Part of a small language model's weights: width 640.
Each number is 128 + 24 x the weight over its row's rms, rounded and kept within 0 to 255. Layers, rows and columns count from 0. Numbers have three digits each. The size before them is the row's rms in percent of the matrix's.

# layer 8 attention output (transposed), 640x640, rms 0.151, rows 139-191, columns 0-127
105:135127135116116106131136116135098166117131130157151111121160105113094119113109074107102099132150088130152139165108110135180133154187171148151120128120163137133104141122185136147171114095145118167110134129124117156122097093106164147150098117153122117120112111117123104077134169098128155099153156141142170117069154180087137129125120124117082177117144167145143149161144173120096165099149
108:135159155104144120149122051110144124129114103116129114112122118127114111106138147110167135124120116145139105144145128134118138114161110111132105149134125147091102142115127126128112118098187121094162132122131131124143145139169131123162148111139145117126134148132082119124124133123136134161159131213111189108108144156143094171128181154110133151168134129157092123096094084138117109166157
108:104125136138157171131117102124122095112137129074111172141143077112092120145154110094145087136126093129190117100120152135121143124087090127139125123118105105124106165133135087127136126140090158131112156126178144115102175147127121111150107171133131147135107155131166147133141145203150126140131074142125125143128155149127113103138144167130145105159100109119147116115114133144146122127146
106:127125085119130149100127129161161104142148118124111112140130160148109131065127122103140162115133144162134107096142143154149170144129095110108115158108158151145116064102078117090156125157122141154119143093120175151118123155126196122083150116103148104106128118176129118119134183149119113130087077180156123111101102166077154154148108154168141135150120160084133091145129172140160137127145
109:153165115117104157153104112106111111119113092126113092104158135129134135122117103127129117137105122148136136144113112115102124116121155144117141154115116190157150129106117130108117131123150171117144145079161155148139142132088094130162132154114132135098109136127146126133123196159131145089094126120122105147134125086117132177117126129142171100102110150123134119120125095154127126140123
110:129148166116116187110108103085159148138064078159160127159133116140125173075085148115113136152166119127143138151166119109141133161096132119107135109115124168158142114149147130125137098109146092141098107177105096149152084135158137134100124130142135139144141135135121085152145122118096109149120132126123194097153136125101181138105135158110110120155124141117188129102092092144110103102145
112:135081106154147109177125122144099128146120141150129124133142113124152107108091161109105159129156132136127144108156144139136143160098105124161137126177135165132139094120121134127166143123155149140153169163175144137147120137148109119109141103156166131147095142136115107102113124143168126119126121191141126075099141098115112065100116124137133102133133120126075144166133157120138171110123
104:122125130140160137090128134139148141113118145159143124133138164105134108069132113105171119121147117152143120123098122104120085126101119111150150125149131147111109124059194155146150115148165100157088099140168137132099145114149156143136148131125116113109150122076160112137171144104145139110127146107145136120104112118106099133154107130160103136103105124097132109164135161133124130098106
103:134070088118145089140134185161112133098104131119102132140177112117120150150131151161113150104098099116140151152087089126093149113137108111113180144133121117088128121132135119132130108158154152144157121101147122126105155121101142146104204160143111095138140134154129096123100169154153147138141062131125141096161143128138120114134121132107164133127169077120117086086116103136130130112140
104:154124145149116100165159132122166123147138157140109153138126137134094190142123112150105124123140109117114157155122114179103116124091128121139152154120135192136142104131122098136135131128117135130119127147152102115143161130110143086127134150122104113145105113109139102138080090127119093138140088111173161136114124110114120161112095115152114117130064113175168124146158144130105082113116
104:115122118141128094125142150089149141152153108159095153122148121131115095164099137154145169117122128105117126120124156115141111172120096139106123143135119128097120130160123132140145152116184108114111158135152086132119113131122141103127133092163144171076168134081109111136154159139106126146083089123131147125120138118097135107113116119100118141117097141168061136167108184155102137138114
107:087114146113134127157110088141126147125144162111151086127098123110128127147094148123155071134130142154102126128144102139158135146116106109160122156100112120140109125102113174109178125116132093125129133152113113174112138119125117139102128099178146140170103123151164158140098151140132149130149124127105151128142149127102158126133160148114164140165133134094112093108150164119127157108120
106:135135129171180125112115135136147105128104171115139143132088179147156115135124129099132091084103102136115125123125137122116103156151128119104125162127131097176106162103113155158107126130112111110139173121122135129105094131108158128106089113096123120139121088144134163114098133112179122120136167117143123144159125126114162090114175121170115102171111126151108152130148144153123133101136
105:159173127120121131136118187124124109183144116117167139119109118124120122128145075116105178122148138113115131155080098133132102163119175102148136167191127146128148102129125091165126171113123130122127136115117178099136121124151156114134140091128086106156178138184114160127118124102136170099099115163106110146107126144149144132115136141164113146167132149132129130136138121172115089144086
106:100145128163123117164166108125130157125096103134134185106181116092103080117139151142159082114153096118152105173090165146174125169131145157146114190140157151082136115172124141121146120161164148100118143153132108082109166082115094089152127109105136133093105165118088104135139132126112105187155162123159103131125160162129141142130121089130162169105119146097147133138140121109131150174126
105:146094143116111100127118166150101172119121160130157126139120127155138153134117122126091159124159107114130097123074133118118102134136115186124102150152113113083122124158179127119074151106140119096122159134153109132117117106088124100150084151140161197126126125104125178109137123136113126116108147143149139131141110128132126124120188067135098097180116131143098137119152079131134118108161
099:115148146142122113090108139137092125114107108116136113079135140115064124105084123113154089134140124133141141143128155144105138168157129115166132132130092114112134104127096149130109132113128122176113104151115146151149111144130150064173119113123097127137150145121105108100111112153130138084138151120125105110118147174153117106125087145142134144138114126095134088109119110079145136176099
107:130150091127092177115117118145117141109121120143095141132127124137126103106088172134147125115102124109140121126156095135114118143126168115129122126129120095129149146150161125130110137108101071119101189114120129147115128121103121027112174127098124134104152145117130148143111137104106146158126115155135142138111168143110133101147119082112132144152161156107150134151122109129101101139173
098:121175149152142122139078120132149091109079121126108133113165095136138173134119108096088121150124122081097139131159186140159135154136161147148109092145119117119142133126160108120157138202141129109146118123078141153145111112132143135123125163101104149147094149121140133120121126136117140159123111144102137135115113117174122148121060106113132130134155142185100105141091135151118129133108
097:122128141131141140152097108134156139113152143139115122117125128122167137097081091069110098087145105127128149150147095143154119089101123144118107121132110133125150122113129154088121145135108128151103169183184147136135155146145144135138134158161119122107112152113111129130152136111146152126113129150126142130147090112114112136127117149119130087112099126151117118122135097131124115119153
105:121139135109143122134169134112109107166193126108103167096122130156144097149109150148111086152115101124150156129138101123127161094136113167112170157139131119140120121128111150124187115131149167136140113137165102111110044095106140080104140162126078121119121131113147135107120166097125116106135144134127111127124120180146122093107111147111112157112120101149122109147125082136085201100137
104:128185148175145145154090121102132129159097102111115143135119117093136109170118120098117135123095094085147078142139143106147161146123162168129179146157141141118128110153133138161136119128139083140111149074144138149078102173098122070125120119133121134177146146129150171118165100150110094145131118162148072114147136160175113135112134129136172114116123138166104141112127144106118126144122
104:158179083112107131090141134111146093123139189158143091125117121138139110094116148131124173140127134147127115116097129143173154159114117156098132139160075151099101149099147137159137117133150125143142122163129183109118066136129145121175139124120115114150145090143120107079100081119108152088114122142137081125128137142119101144139156106159161161189145126114122157088138092134148131117143
105:096095146133110173118155205104106134109159119157131151138141127104143107129133117116180125144080136149142120114124080132148118132141158136107128116129154132122090110105124136126156097136114144087130146111149103114106159111111126136132124188113136114096155086122084110083124106129152170176139095123140137116130150098122124134112123103143081097104107125135118118099137131120135124131100
106:142135122135168159165133142116100129139127118116150081096142138131158130125134104112090133118095141114079190130100128163104150145077144125152126156123123101147125122128137097106150134160156146122108116136084187140128116093138177159083141128147079131126086125143104117162110153101119180122128139153146119127106147061153109110159100124157122139107125172136107070119142125138147133110154
103:123080133136112113139106151114121120074167096136089113085135171185110121054120134140129157142149096165128126090106130153146184156119157149132154148150121113167134122108151102174098102132144110141189098106090117115123144099161111124113134126109137135135170148161131112123137114119107100114112109138147102108078157184098164095143070159113114121183152140115126125151146108136117086129135
105:149145089135130117139135142104074168177131133144134175159113081135084123170103136098127134124157145120124145171150096166140099152101117129123145143124122104128108113129091141114157141148146129116135120115114142144138134137094125138113125102097117130102117109129132148124200148155116097124118096136179114093112153132119126111075104124133099141064105161135151098084126127162120121142122
104:104081118152124139127106147136162125089113161114152139150162156102137147148110149138110077069130147121171125103102125080138123130155101081114130116134130149119133113123147103134147131108130116102130101096105146117111092156144120125148106136155139085105105108149130136163130120127086142153116125156104128095140126102118057136103098123123104188105154095131066136116128147184139147112164
101:078070115140126099138103109151094118145158122132117131094098106134152143143112166155105094089121137088200111130127111103086140148135107114136100110148130093145167173112109114124143105152105158082151154110120119145110079088108099131127125139130116120126117101109089118140090116124154099125124160128151163102139158105128135116168107122060095140167108101123148092124150134119117114157169
107:162138155102104125168127125130122145091135149156163100125163109124146133108106097152119059119133101118113106144163127095156113134163111111153099102079076129115151157108120113068131149156122161180163135153195098134108113135109133150116141152147115097114131153163154102124136120135129097118140110119136102105097130140119119141106149102153141142109124135097112138108132126147171094128154
110:094105133101154165138117118110195102112118122112158122183122139185158150152136092139124187141103157138122122100130124111131120081047107154109150116163155104084143099103122112127126095136080115184137117124137090163128151098165120148096087135140110137083148105111118141075107131113135128146176123156147109162072138110145136143156130129140111139136097088149094159094115090112107112116121
104:140131168140131139142124120117140104111124177160145153065096131111155125115166112130087154127107110154132119153137076142133114115131150111140098122146137124163110173115133137095108164077126142117126149115105171066108107100141135143134155108143144117137151132137153129129137174138122086113093114093148116120114145171093079152139092143124163143167131119146137165180105139109133123076133
106:118141107156101047121132119112123198135128125139095098147087137142098089114155118089109172117142118098104103116112139099155105141169129195118127137179166136089157126112162109150109114125160103130144140109101087089107121189111130140120153129138119134168122196114131191102108115152152107162170116126150155183146150109128119174156090123115106165097146092132124127107136176176133146141105
103:178116143136148119166124164129132123100121136107144107135126152162141081120123156157149162178122134149148118112124105109123109128123146159153167124146090123115108128109140161092132105113110151124123148141166119153150120174118108133083145072086127128127132121099128100142103137146161136141169116141114113135109130141162170138092173109148138159143130133130150102089120094148119123144126
103:139134120134131093084187118081111135114117154136128114139169135113101194123126142146107070129094083085106103127171143129136141121107150127105127155103162124136099103157095112153152112100191129109136141164104143152154141091119129098114171083158196131085119129140134106124082112120140145122107145153099166165083155148086107155132121136125118156116140135121073098145125154129126108134120
100:131112154144077105122165132083139117132100133130105158128133117098082142124100142180162127078106132125154134116114084161154105115143125115150103169112157111145167151139088143121163121086096152130095128141162186148135114114152135122155100115116152139160139144102115104187104144144148115168137146119125138133089114157113107128122157120112120141116109158095131154119126144111139142171097
111:123117117107137124145131107107163121142129100164092097121130154151170079115111147120132125116160144116137145103111142109137144111159128101144134134114116169122110153145122167141150128113119147107172099106122163101132178105193093110157138093136103146170142074166136154091162094127103111154084151145134099121180124183090145082079142114124123124122085154147144138146155159132126101098123
107:113135124094153097091118096130103118127131112101174097108135170141156132149077152128107116156140141175143115133090142129120154121092095128099116120138162121129163120114151133110129123133084135109128135119142097129152154146114151123154120135103149141180154132116170173120142149103086139158129121119122123152081126128130118112102116128141127130131131115163166156073140132175124098144087
102:154100112139156127168117115063142104112150129143109118142129113090119133101152075130142139156157115139143129126087125169140128145122101142124134101128147103094144112125141177108181172114119110147123135144175118121110163135098106142138056098170127112106098134076106139137137158118187109094179107110160119113148133120111123127142115129153210112107114107175139098127120154136122154113154
104:121098092108169109120113134103125143111104140112134134104099117145132142123103130143161083124126080185128100163156108103149121172165169196119106130152144133155125172143101122153127105083125131133111129168169138115107083151154132124152127097124097138075126133164140124126133171129137124147162099147092075146141151142122126122142177141111154074116102094175140134107104099110165107146170
106:114082148107169120138164181083145108123133106111144167146139146104128141137130135135159137100094133125139078107155136111143123133117130153112108139140106108126108143134148139109150127122126102094116110105135132127143099111130095134164149096113106144117095191150103107124173150136122117105123123124167097106148112128190118137125163127133113083101100120113183121099122156111138103140163
104:149136118112112118115115065146142102122122125146136139195166161133128085119080132131132114129125156155114113080125116138138144139136155162169132111093102140102073152127117117091114091082157124173110129117131092176107061117118127160135110151124108178177140150138111138085109079146159129111089117162152139153116153111159129097128105121143174139129110124092119142093165106132117143141128
101:156141107109126101121109148131152171133117107128078139124105115092110144118118099139111171132155125162131104118143091127124136133067159146128131136164134130122138131089122178124132135136120157128153213108100114093161113058122165150102135099126172159133107130144166154136115128142163162071107136110072122141145119156158083109124131143179137108100104130128155109137100169105149112114149
108:125154148160163123121078085103138161167130127096094162133148127105078164111137163160144147129102084144158128126097123161109162113125147141122095145131168121138117102123126145175123126128094111127141150111165117095079138123140138106111120107151074132080110135150086128114152114107132134152117130093166146128176089142153153115122149077115115141092156128104140114106088155138154136152130
100:135113100147125104102105128102119136129135106118150128137085162104150178082111131123142128159143132139145105136163129124118133104146115077142123132119125147101095118118147137134124141172066132135111134146143114114150106165120144140131139088157124062121124150091126123110133138115105091159099104138134103066145148163143118095151130109085167091143149145132092120149134130102103157119151
102:118126101140117084157086145185084076142128146121167104116124112128113108117125160116111142151125138130108125107168157154142129180132184129108179159103142149060121167111117118143102135171112125130125137116130162141135118116140131143128092099103126147162114135133147106152138103120142104134147138098077155113095136090141093126098126105162141108093121117165077141133172140113191146074142
108:143129133105137110115148111119128147139118141122150128083103124105125123143140120122133132127150097129109149097154114112134115134143123143132126144141157118125087112111159122138154121152142144140150113113099142079109136145124108133116111146189150116141165160154149121114144099152132098092132139111120115165114113114117123117108142126154149148176144128138120091106137149129127106105133
111:157100137119154128101150141135114119151134109111120112162119124136111089124071131129081115141105100102156089132123068117112144171162126130125127114082127095121143100136098142129150152104143157139106169108111058154073156158133104119161149109121106140133135132134143111076105094100127149140103170157097142170108111096116157100128157192125144101113115140087077083095134110112099106135096
107:103103116170149090139152093145114130130141142117167117077137145130128141163091126108125148105143147149093112120145153112121131155089109122143128119122106126141190121082129127121111145092099093097109113174144127112144150090157148120119163123101130114137122156153136133167138153145114083109142116140141124143157105118142159118120072107137120101123138075145135142157104089173149150151125
107:145138117123182144140119126179147084153082147135127108147168114170169143128164164123083078150169160136128156107114112133086138144117151148137077146126091112096153127126128067167143123112118158146163123134158112133136118115154137138121126082145107144111162145173136148154136153135144140096115109169149120162099131127120153161114081095139155093092121114111159136108138126114107115112161
104:177126132117132124114111127110145142116131167095120130121103103104131118094128046161144086136135123087153168153160117107118186124074159144190109134151138095092125149173108123137053124129115091123123157159071134124089103075139064123085129106146125185108131137160128146122127108153119087130133111098154194126155145136150122122177166126135167158152146150094126100165136130099125140151153
109:092112107149118106133142123127154114139108104100103132148161146148117131145214139126126136135109123144157122147129128134128178113120133139098150120084150122097118125132147122113114156141144093139143121099114117113080152143156090117144090188130104132131139100122158125112150107121125144107154116077138133119163158129098099141127116109142136135128117116052115078114112149131127118096175
106:184140163134132123113125140136148170129134169157129152072125096126115101131135130096152144102097143120105168097116144149149070124109108129095137118118153170123134110167108125089183146192084132098134131122108146129140090128157130144090132141093129152147134127130117112135113087178151133105130137133145138113131082136117142136138097129149158150107110175093126100118112146151126094100105
# layer 8 attention value, 640x640, rms 0.162, rows 140-191, columns 0-127
112:065108081098084166123142126174118109160142139124112137121129148149140114113096148178104134147156110122135143123124151132122109146110181149111099141104112138162115077125086187089115138128127138151116146109114155154120111113122141130091126112108069101170115091131144159090133109149090140111171116078149088126139119075106113110113136108149106128106149106093164090169108165099156099107121
115:148135158091085138131163139151109135163157150126128117100112149148112151090125147131125139113169180116123140168145119170134135109144137125147098183109134123112077106141111134098122108102140119089116113105119142158113111100132114132168155141162118129131147115133092140112143144111118162106104152149098148133125131110172125132111101076161121132145142143148125136142114115133082148088136
115:168140132134132108129135149150124111155123130140106154118133095098140130136141151136097142082126115071161111134078099123140098109072162139175144126167091112106172158093126116124157147105143126128147131169158083133133138118130070112122128120128139128110146169097166091122132119160137155127145125143086175135133138131155117106119135144093132135116129111155127091159135087121139116118110
108:133144137149113115136120101105135118102158144140147127137139180106089139127124118155167152118136144113144125127087165101044082122167121076143148126110164049111114100130088129123143175156119118152096078127117078127139133124133141139107139112158116147156142104109126121126108126098138091124104098133157145113138145148143106105109102173137123137165146112126118100125131144130138145144174
114:183140116137132121141144140169105155122175126134123132090106132132137110145160133134123120107149119162132130118133118144146112121150133150108178113145097075137119181128127114092119152106111197099120151125131150092098106123065140132161134120139144090096136122100144130116159122123142149128145102131140127108149111144108160133136129128178124110139112092142092114150130161111136125152085
110:095194125153127148096127143183150111129103099097103164135144130165100144132136113134123122180111130128120128129092087111137163093160150100090142131093123099129147142148086100141124098112149132095085123107097108136096123138083126173124121169108197149117137136132159171135082108137121108161138156081106136159116114130131132187124124126099101142154148157169129143069129103169114082158131
107:103124118167134116129106118108117126147075140136120121092128112167141144143138136154101089119107135096134156106139111119115150157159131123139173153134120130082134154151073122159134122104069118164153129096103088176172124082153121087105136134121112136120140148117125117122135099095129123181129149100126133151123122086165111141117161089137143147108108145176146152132149087141133098154124
106:095128142124135157142107089144115136157136133136106129103085103088138113137059107128106130141120149157110137077164140070154131151101160136117124128127133134130120100127119154101162126090124116152117101099147111144106118091123136114158159102110138141092112127103150138130148112113135092131131137129131140168130117141095132135110125126157109127123100160131175129149156143124111150116114
104:122152145122145143104136132152140117140089132098121111135119150112137072116108144153152134120129201095135090141160134125154101165179115145141096125102117076114082123111097112168138114118146136134144124123128119142118093095099084151113105126117183113133124117153071126125160175150109151128141167121117115112131138134171102110161159099104152108146165114065119101096089109130112179142145
104:143111100141111180121121104137141116130159129134162153144102141118165140143141131114107128120137122195131111141117116124113150158121147087113135137147131102106122124058140123159145135119096141152156106132114192127118122129146142144086126141129128089173145096148151133116131085115158121099170189162127130112148154086097128138126147132144152114148131085058134121131131058131157142164137
106:139155122130150111052143145138122115119117109113118165102117135119149122118138144118134151127133125096158108143113138111132148135137173144164120141157138110157175116167138145138105115139135118134107125096165130151099114154118136149157120137107102107150115124127115123131156123119132124154145119138135134144132119110143102067139118106143121123125140154147126151169147117151102123146180
107:104148135086120127114121109126135152145149140158104161129162080084125133159107119127149118161131099072151113115120110124160120095131145118141129085114115149108129100180134130071173098118140081163129084140110117122096156144148128144132134184114127128140121093137152094160133103118071144129120141116156146129092109141148106170108119146078132141144122109147156146110144140143129152184139
107:125120089166146126101096089105118134098157125137101122159139138124095148109136177138131115120122162092135148062145113145112147093155110136131176123088100122121117156087152147108085041185163121161092116128141115100152154144137138142154140177152171142108129096060132101165117118134097106180131156096068088145170138141162129096141158069117162105112145109121110128114106128107095128133131
109:168125141088139155078138166126119081097166149090150066118084181143144101129101125126091146126126153136117129114143134122109131130131117138124095075132101134154080135101121129086104127094114096140101135126092162165106151135129146133096091115168156155159187116150137170149117144154159134123099070122152110164124145085147111145116124157146123143178139117110109120140134135146158134080116
110:128142142162137133137109124086145097105117073151145111127123165134113121093128144125130164146135119149098123105136119132125164124127125078153109061092167162168116137098123126115147131110135140180151122147146171117099137128169165151093163107151124125133135141122151090149139144146111119101131115120168098109111158171130124138131124148121146112092133143139137107104125151131128134108100
103:121099101108129149147101140102126134150153140110133086167129128111154136148101108148110155134114140166115112122128083114094119113101109137116095116094129113116133133117161105125139101141144133088143172112089106151187119130127102146124151111121112130096158126087138148133150145092120149166123111121131125140126147074150127089209120109127138119131067117149083133137138118135103072105172
110:117142146113127140090151139124134158128081100111127139100111090104118156115143124129097153119129124177154107135119127145106118159137127139130128117137193165159105133093112131168099101152130151133154118102122163113174123114124104145142131144124160144153103113170141120139111122161101085116155062131154114180146152134121114121153143163130128135146118127145116127094126128107119139128067
100:109140154114130125149142093156113116138139149133163095109093164094161126141131112160147098119156143111110145148136105127099129086125164134137165155096091111128113123111075180112130152052172106179173144141197102121112145076126142151150170144154139093115135122129121123150132115118110109095132135124147104120156124146115111122138130136103127130163140111113111134126132107118136144122163
099:115128134184143121100117155110087112109105134124092135101140153156069114114133124097114124122124117075194146103141140139129141117158130151105120124102137114117117124086118137147124105124173104104183078108139145130129123138120123117154141111107133145153133140107108087146134099160089102107165129103119135132110142156148107099113140113105119147129088161128113124118126099177137129122147
107:158152152133138150081145126144127141132101142150108182152145116130099138120130088120167116146168169115159102117087188159114132137157172043166118114133127120147122158105121141129095103104107070145128129063113115174120125145136151121166130132133159105138171155126125142132139143163167123162111139105119119106142129114109141131130154093150121154121115138122124116070085147139172097138121
109:128101109116121133126157122131109118130128143118135129113096121150139153137142137148127128086187153176125201118134119186145080135151109112116137127144118142160136123129109124142117090103138133146095105119131116144182144117138153141146156168100146065101127149148138057132151122110128156120080106106116132104111107112063156158083151138135080130089149125126147151181139127143140121138157
109:100134151170109139134117115099126166179121123115135141203103148117103129109156125090141152109144127085093105139150131154114111109151116138170111144089159130146136124123168157109146146086103099099136148125158121136121146146129091140091139118139131150113130135118135137174186115104118114135145158132164118170152135128116133088127108126122103102088114153151118122167131146105153138162134
110:112160101139142101110098112124143136114098130137124104122150153157114095113106165076092103093116117094153138089126147146117151077171105103120102123119141131127121161102149165122095124108089104140106118152145135093155102154109143153103141068117146118146133168111132159112126163112115138143140149128110125143098136128116121100155145100140148121132102118123160113169096102132138115134128
107:116116153108070123122120093091153117086141123161133138083133116114128121127104159138149137162109140130165106095124145110156162128127122158126146094137088140071118134100115121157160101112087104126123080131153106144137093168095119068171133098106100129144150142085114128090082104138150098139121154107156085151130129156112111145108137129120126128117136116100094134135146106106114102144114
103:076125087122117136142113120089157146129096143119168094143137118128107137147147136115146101148143125144171131139160162099152121108059136135187129128075158144132164153168139120107105157109092161101079160118111145140142117143082136121089143129125121105081125115124117158137146150105127148135159119156164157124137091115091144140122135126114141118123104120150108126104100159135109173134122
106:120092102092137133154091121132180114132148127128146111110103144117137153090145148124116130095138097149124116110103160137127127118129101104133136138143146145127180155085166114123104103130096143170100127104124147142117103150134143122156092142129146117140162130122134146137099117133144110106115126110110122181146111149160104140133129158132155138197119086126129193166146143116134120146148
109:125170141122168125112070156102096109146142131127138121140129109117096094130145117134103123175157159149119128136139126119099116139098097158142108111125142093178159148121133136103148167127138123144132131131128131145101121121144135104128111133116102112167157129130094167120171143083123130138179104095128099182128101100153134119141141124147120148124147142120143128156136133105097148094120
102:152169118130155149109115161155142119111123152135136141123205137137118117101133121112141130136092160119101159136151117104178119121134105103110176118095101178084097125094120133100132114105141046143104072147124150127161134121144142108163175112135108122112128131157154130132142139159138116147182139114119096155101110118091138155095142108212139135153154140128154138135093128153144153132099
109:134132096098141161125136115108160096153093104111107120140096178133149115181134162089135144139073145146137130136133145154121138047124108115107090140160208165146071120118124140124110115159109121088111161125104111174117131142126151105120124097109145121140124134108121136146120121174148116125103165155134139139115125167136124154119093159137132148133118155146155135089155117096114161134137
109:153099135096086102130154161180106102130099128130103106110112096129077121132102139153137140116138105141110158143169133160121101143169136097132083129090075148148094114131075130125130093104195118059141154106110160111166113150090087112147174145094130112152094115158136123134168112147169108150097148119114129144107078140159132103099094110117164099127172163136127100143093159154147098181125
110:096118100156134132114106176127094105160089067119086108178150140141090123141115184130135117135133132101102145156102146099127158137131110126155120143109132146111162137150104111115120145110132112160152140136132123117133118149095119133127077138150101143090108105132132146133145082156117151155145121156121112131135113106113160138146123121172102122084124171155118145083136117140100141132130
112:141098116171120146158113113140129125128117155106178115139137136133164151158118121128125143110128128183108131121154154169125154153046133086109101135090103108127129125122073131123103116123138136169125159134157158125138129118129120129140094103136132085125111141155107147156160095101109100111088086118102078101137085130153148128131119150162107111137143148134108127135124104104121085119129
106:112126095138127139104105095139126129160158121130165160134103118124117135132101112084111161101152060157104131180114139129126130096140142086141130124122156099125143158151144107145101102124113115175158093101126147092136158096159158106137119143100150116145145130128133157139164150123115130128104088116190178126121147151152096142133112160092116116118133106139111114131135147104125128151141
109:137155156124146148117114114154126121105143133127118105117126130113143125126135137142095159131159166166167151080098139115095142120134104117180104104104103094120148157148175117101118114145141111131121141120179130145123166152112112120136081139130067116157153137074100155140112130131142075098140141127100106117128146088161126121129124131087151081139151138137149134126160161138129162114139
098:126152110142158143158139108168157140124144159129127135128156100127133119116158141113119144157115123146082101178115156137145168122068135147134157142167094142117093109120137108094099107192159125126124099158119135144160145132109116126107147122163102113085129121167122111149095089138118106120125114132143148116167135128150145082164114118152126074105139104158152088165144109159090164112113
111:127127105122134094133108145103102155107144203136098125155137166110145179138099123150126146119123151121148156165134104154119069126101131174141168105130129106140164116127158109164122085121108123139128153114110127130146112172111140159117164149159150108059130133128096124137117118104095159112163133095098154106073121081158140144163118162131141158128118157105095124145106107119101167142130
112:098118103153130128115154124109100122159141128148060158124128117095083137112152116082105138090110141091078110118179132110144124147136148118133150128142167104152116114102115125130186119119168123121137128173117164138147132130150110138138120117128088094108093123154114127153123089120144111101145148115139150143163132138157166126149139118119117115154137129116111131157157126108115161121137
109:112106169139104131115149149166115132128135131123145119101165109183179121133107171133127104103104117132117129131182095080094139147160120107103113127128098112112115106130143118105112087157122139124102115125073141141081106149125117056129172129116095114183171124151117139119129121133113124160099153144131150087141132180125094156115119108121085148105099131103101176152165124139136107112125
105:072170132140124160164168127153146126122135132141082133136130154118151148184133067133133088125153110131125129157136114161156071125124134048143135147154154148115099106089164088084157181141105114152126116124113166157151150147101117124131137113145095122181108130095147090133116097107151129101107127101127177126065110145123138119124120115141114161133147062159096117117194153138102134117114
112:148130130107104111167157089116180102164113129127108107119123130176137146148138139138130113137173103130116151132165111146121143133100121133132129112131134140111124108107124129134121099126093133132166119146122167142134137141170155135111129142162110133105137123113157154138110117083134177124142123138150161088123116121099128116134125117151162155132162132127102144146168114142103114130092
110:113148149155138177120144127148114148140137115134113125117126156126104155124122141120162139137124117074101167188088108092093087097147118104117115160118130117141120143124142119163149124128139108120136173157093166089175128126088121106138118138133156121092106132079139140132149158108105126130143174097146151060121115144142131157142156160113113060129126133123132078179095144090157105123123
107:128103101162142139141124121119130133130157143105174124137152161155115089144159135151106136106093117145104162122098150145122096090182116144130145157126131129129153116189166123145100083144143140151130127155109153154144126213137150143143140123151129124137111128125093128127116170117124124145110097127162170127063111140130167102180121118080144110135143172090089165094191096168128163160125
110:136109110094123087158142163180124160134115121112117155127106146135133142112148122149123112167143142122140102141157121116163085132138120144126163119114119129130144166185162115098116173104102120127137106117054131186171118165150144168108132097096153128167155098168138113158124118109109128154127141122117125125129111122120111114164125166151124148154094110174101139159173115110091132127123
105:137156147117080177136143115122113138100103144135094149121158099122123131135123148095132121073106145115151123115113179133134125107117146150125160106121077081143151137129133162137150130080130148140116137128092136156084139078150129035147122145110102163128127096164135123102125109093161132124155106117104195198108151055117130128124140087118108117112126111124124098143136116101114107148114
107:133121135125174160110162101116149186115112120117103162119131144096116146139152134105133164153149113144165131121169115115126115092086094136121102116139139080116137113144183134137108102095126098102148127133117090083116095109090122132108163119119121141107142100126103144099120163135126134109130104147163142139116139113090128119116127149077087145164122147091145142104088121154108111153129
114:085118100126154115131133120142138149111148129127110184130174091140130141148141154107138109150076153122095136111112113135108109110157148100139130090106128088144172154149072161130117134114135094162106110152154133137142095134140104102107131124119103136131085111091067111124124140125115150152142133140189128106145119070130122112152129133109137099082085085160148125107139129106103106160125
110:098142080109094131140090120093088122123147170128132135124131132124155164143138088175129143135152144128117141075121161138155111083096138110168178148152110123110137139123100122146123051132123093101108127145142136129130114154154140143129120161110163084127094114115120112147178152121135097139152075114133138069108122167139107107140090065147128161152103126135138113107121109098105111139160
114:124088139111120143092143180111139112132149107130118140138132148172079106090169147142140115179099095084126116103160105081112138186134133120128135092148133149121094097145107129163148146098127144137170109133112154176122151158132121099102103135116145143142108087158137085153110084126120193146168157140154135148114141123120114155116156160134083157087105138131143084101139139132095152131133
116:118108162116089111127164112100075141104147116153130154136134123087094108116115125151166105117102119119108078090159147106140107123142126071122133130099124120113126115144124161108143143126118121133127131126109139141135102135113090054116148127149206125146092131142124140146131138095117110118140163137135133142130091124125121143137163126120087168121092081162142105147100173141155145163059
108:105100155138164155130125107119163120144095080104185091104135093161100128126117136119141139135090103191117135133102129122076073088138121123084119148090105087117129122100154137135128151095144154096106156107139125079105112160131154150159141152126097121155169142132094118140140138141122148156140116165131082121106146119124119111111114166146102090143118098168142170120121135119139108120119
111:118166168097118137151146079141085115107141133161121107136107134099173151123143128137109140120144132114083119154178158105109117157170122182130087121129104185116083126127073103131123145128094125091109147109121120155093106124146106126148153092145179113091128189131087165144163170081096130141114109151138135127089108078124123110116089151138112129147143153153145166146120133134156141129106
107:116124145096140133170142099107105078121120121103119125154114160116123168109143122145124157149100128114110129121153097120147143109146141113128125156149107117140108206082135123148093114097139112156104180109171134139121108127104102114140074147125177127129079122146134144144118131080071133087162136126117080143144161173133092053124185107129110112119124069152141095122134080122115140126118
# layer 8 attention query, 640x640, rms 0.162, rows 192-193, columns 0-127
087:098136122123118081115115123143119129137096136106176098136126094113141139109118133124105138157129097123125102101141135125135165119149198129110134124142148178112089117144161129112145126124167134172143172131125108136153144112056173175109130150116121136155120115098105109148089122162133164146122107125163154118110145126141142152153174116178113118133113129140130129169099122155132096133162
091:156143168135161146130104153148153140131098126113137108122109086146136123118126117112125092137130112140178122160142157158168170106087125143092105130137160124128090139122121075099140118107107123128153133114158093147104103139164083167138102169115130167131160150133141100144109154135121116143131161090124142108120137138184144110136153146142138145097122114109099131161122102123121112135137
# layer 8 attention key, 640x640, rms 0.155, rows 192-193, columns 0-127
088:100139087090128126146155155126130123094100114139124112124131136131149134133133149122127130156149084125181116092127118098094141101138115125145146159160122084140110144104162121130118139110139115150178129135127058116100136149141112162135149097096164111082146120165088176150110138090142125130156136137107124108070185107152147125170147130153112108154125145137155096127147132120175120127156
088:139117150107128109115097214169107116132111142113122159135111125137126129131152152131128118152145133100152113143168145114117116105130116146100140126108085136137100107170117102132138111186122117096142137139142137143124127128150071096171130152164085131132151138098136128147122137114133129109099153113132134132112133125143149096123116145129154104127076138083116160126116144135106178135093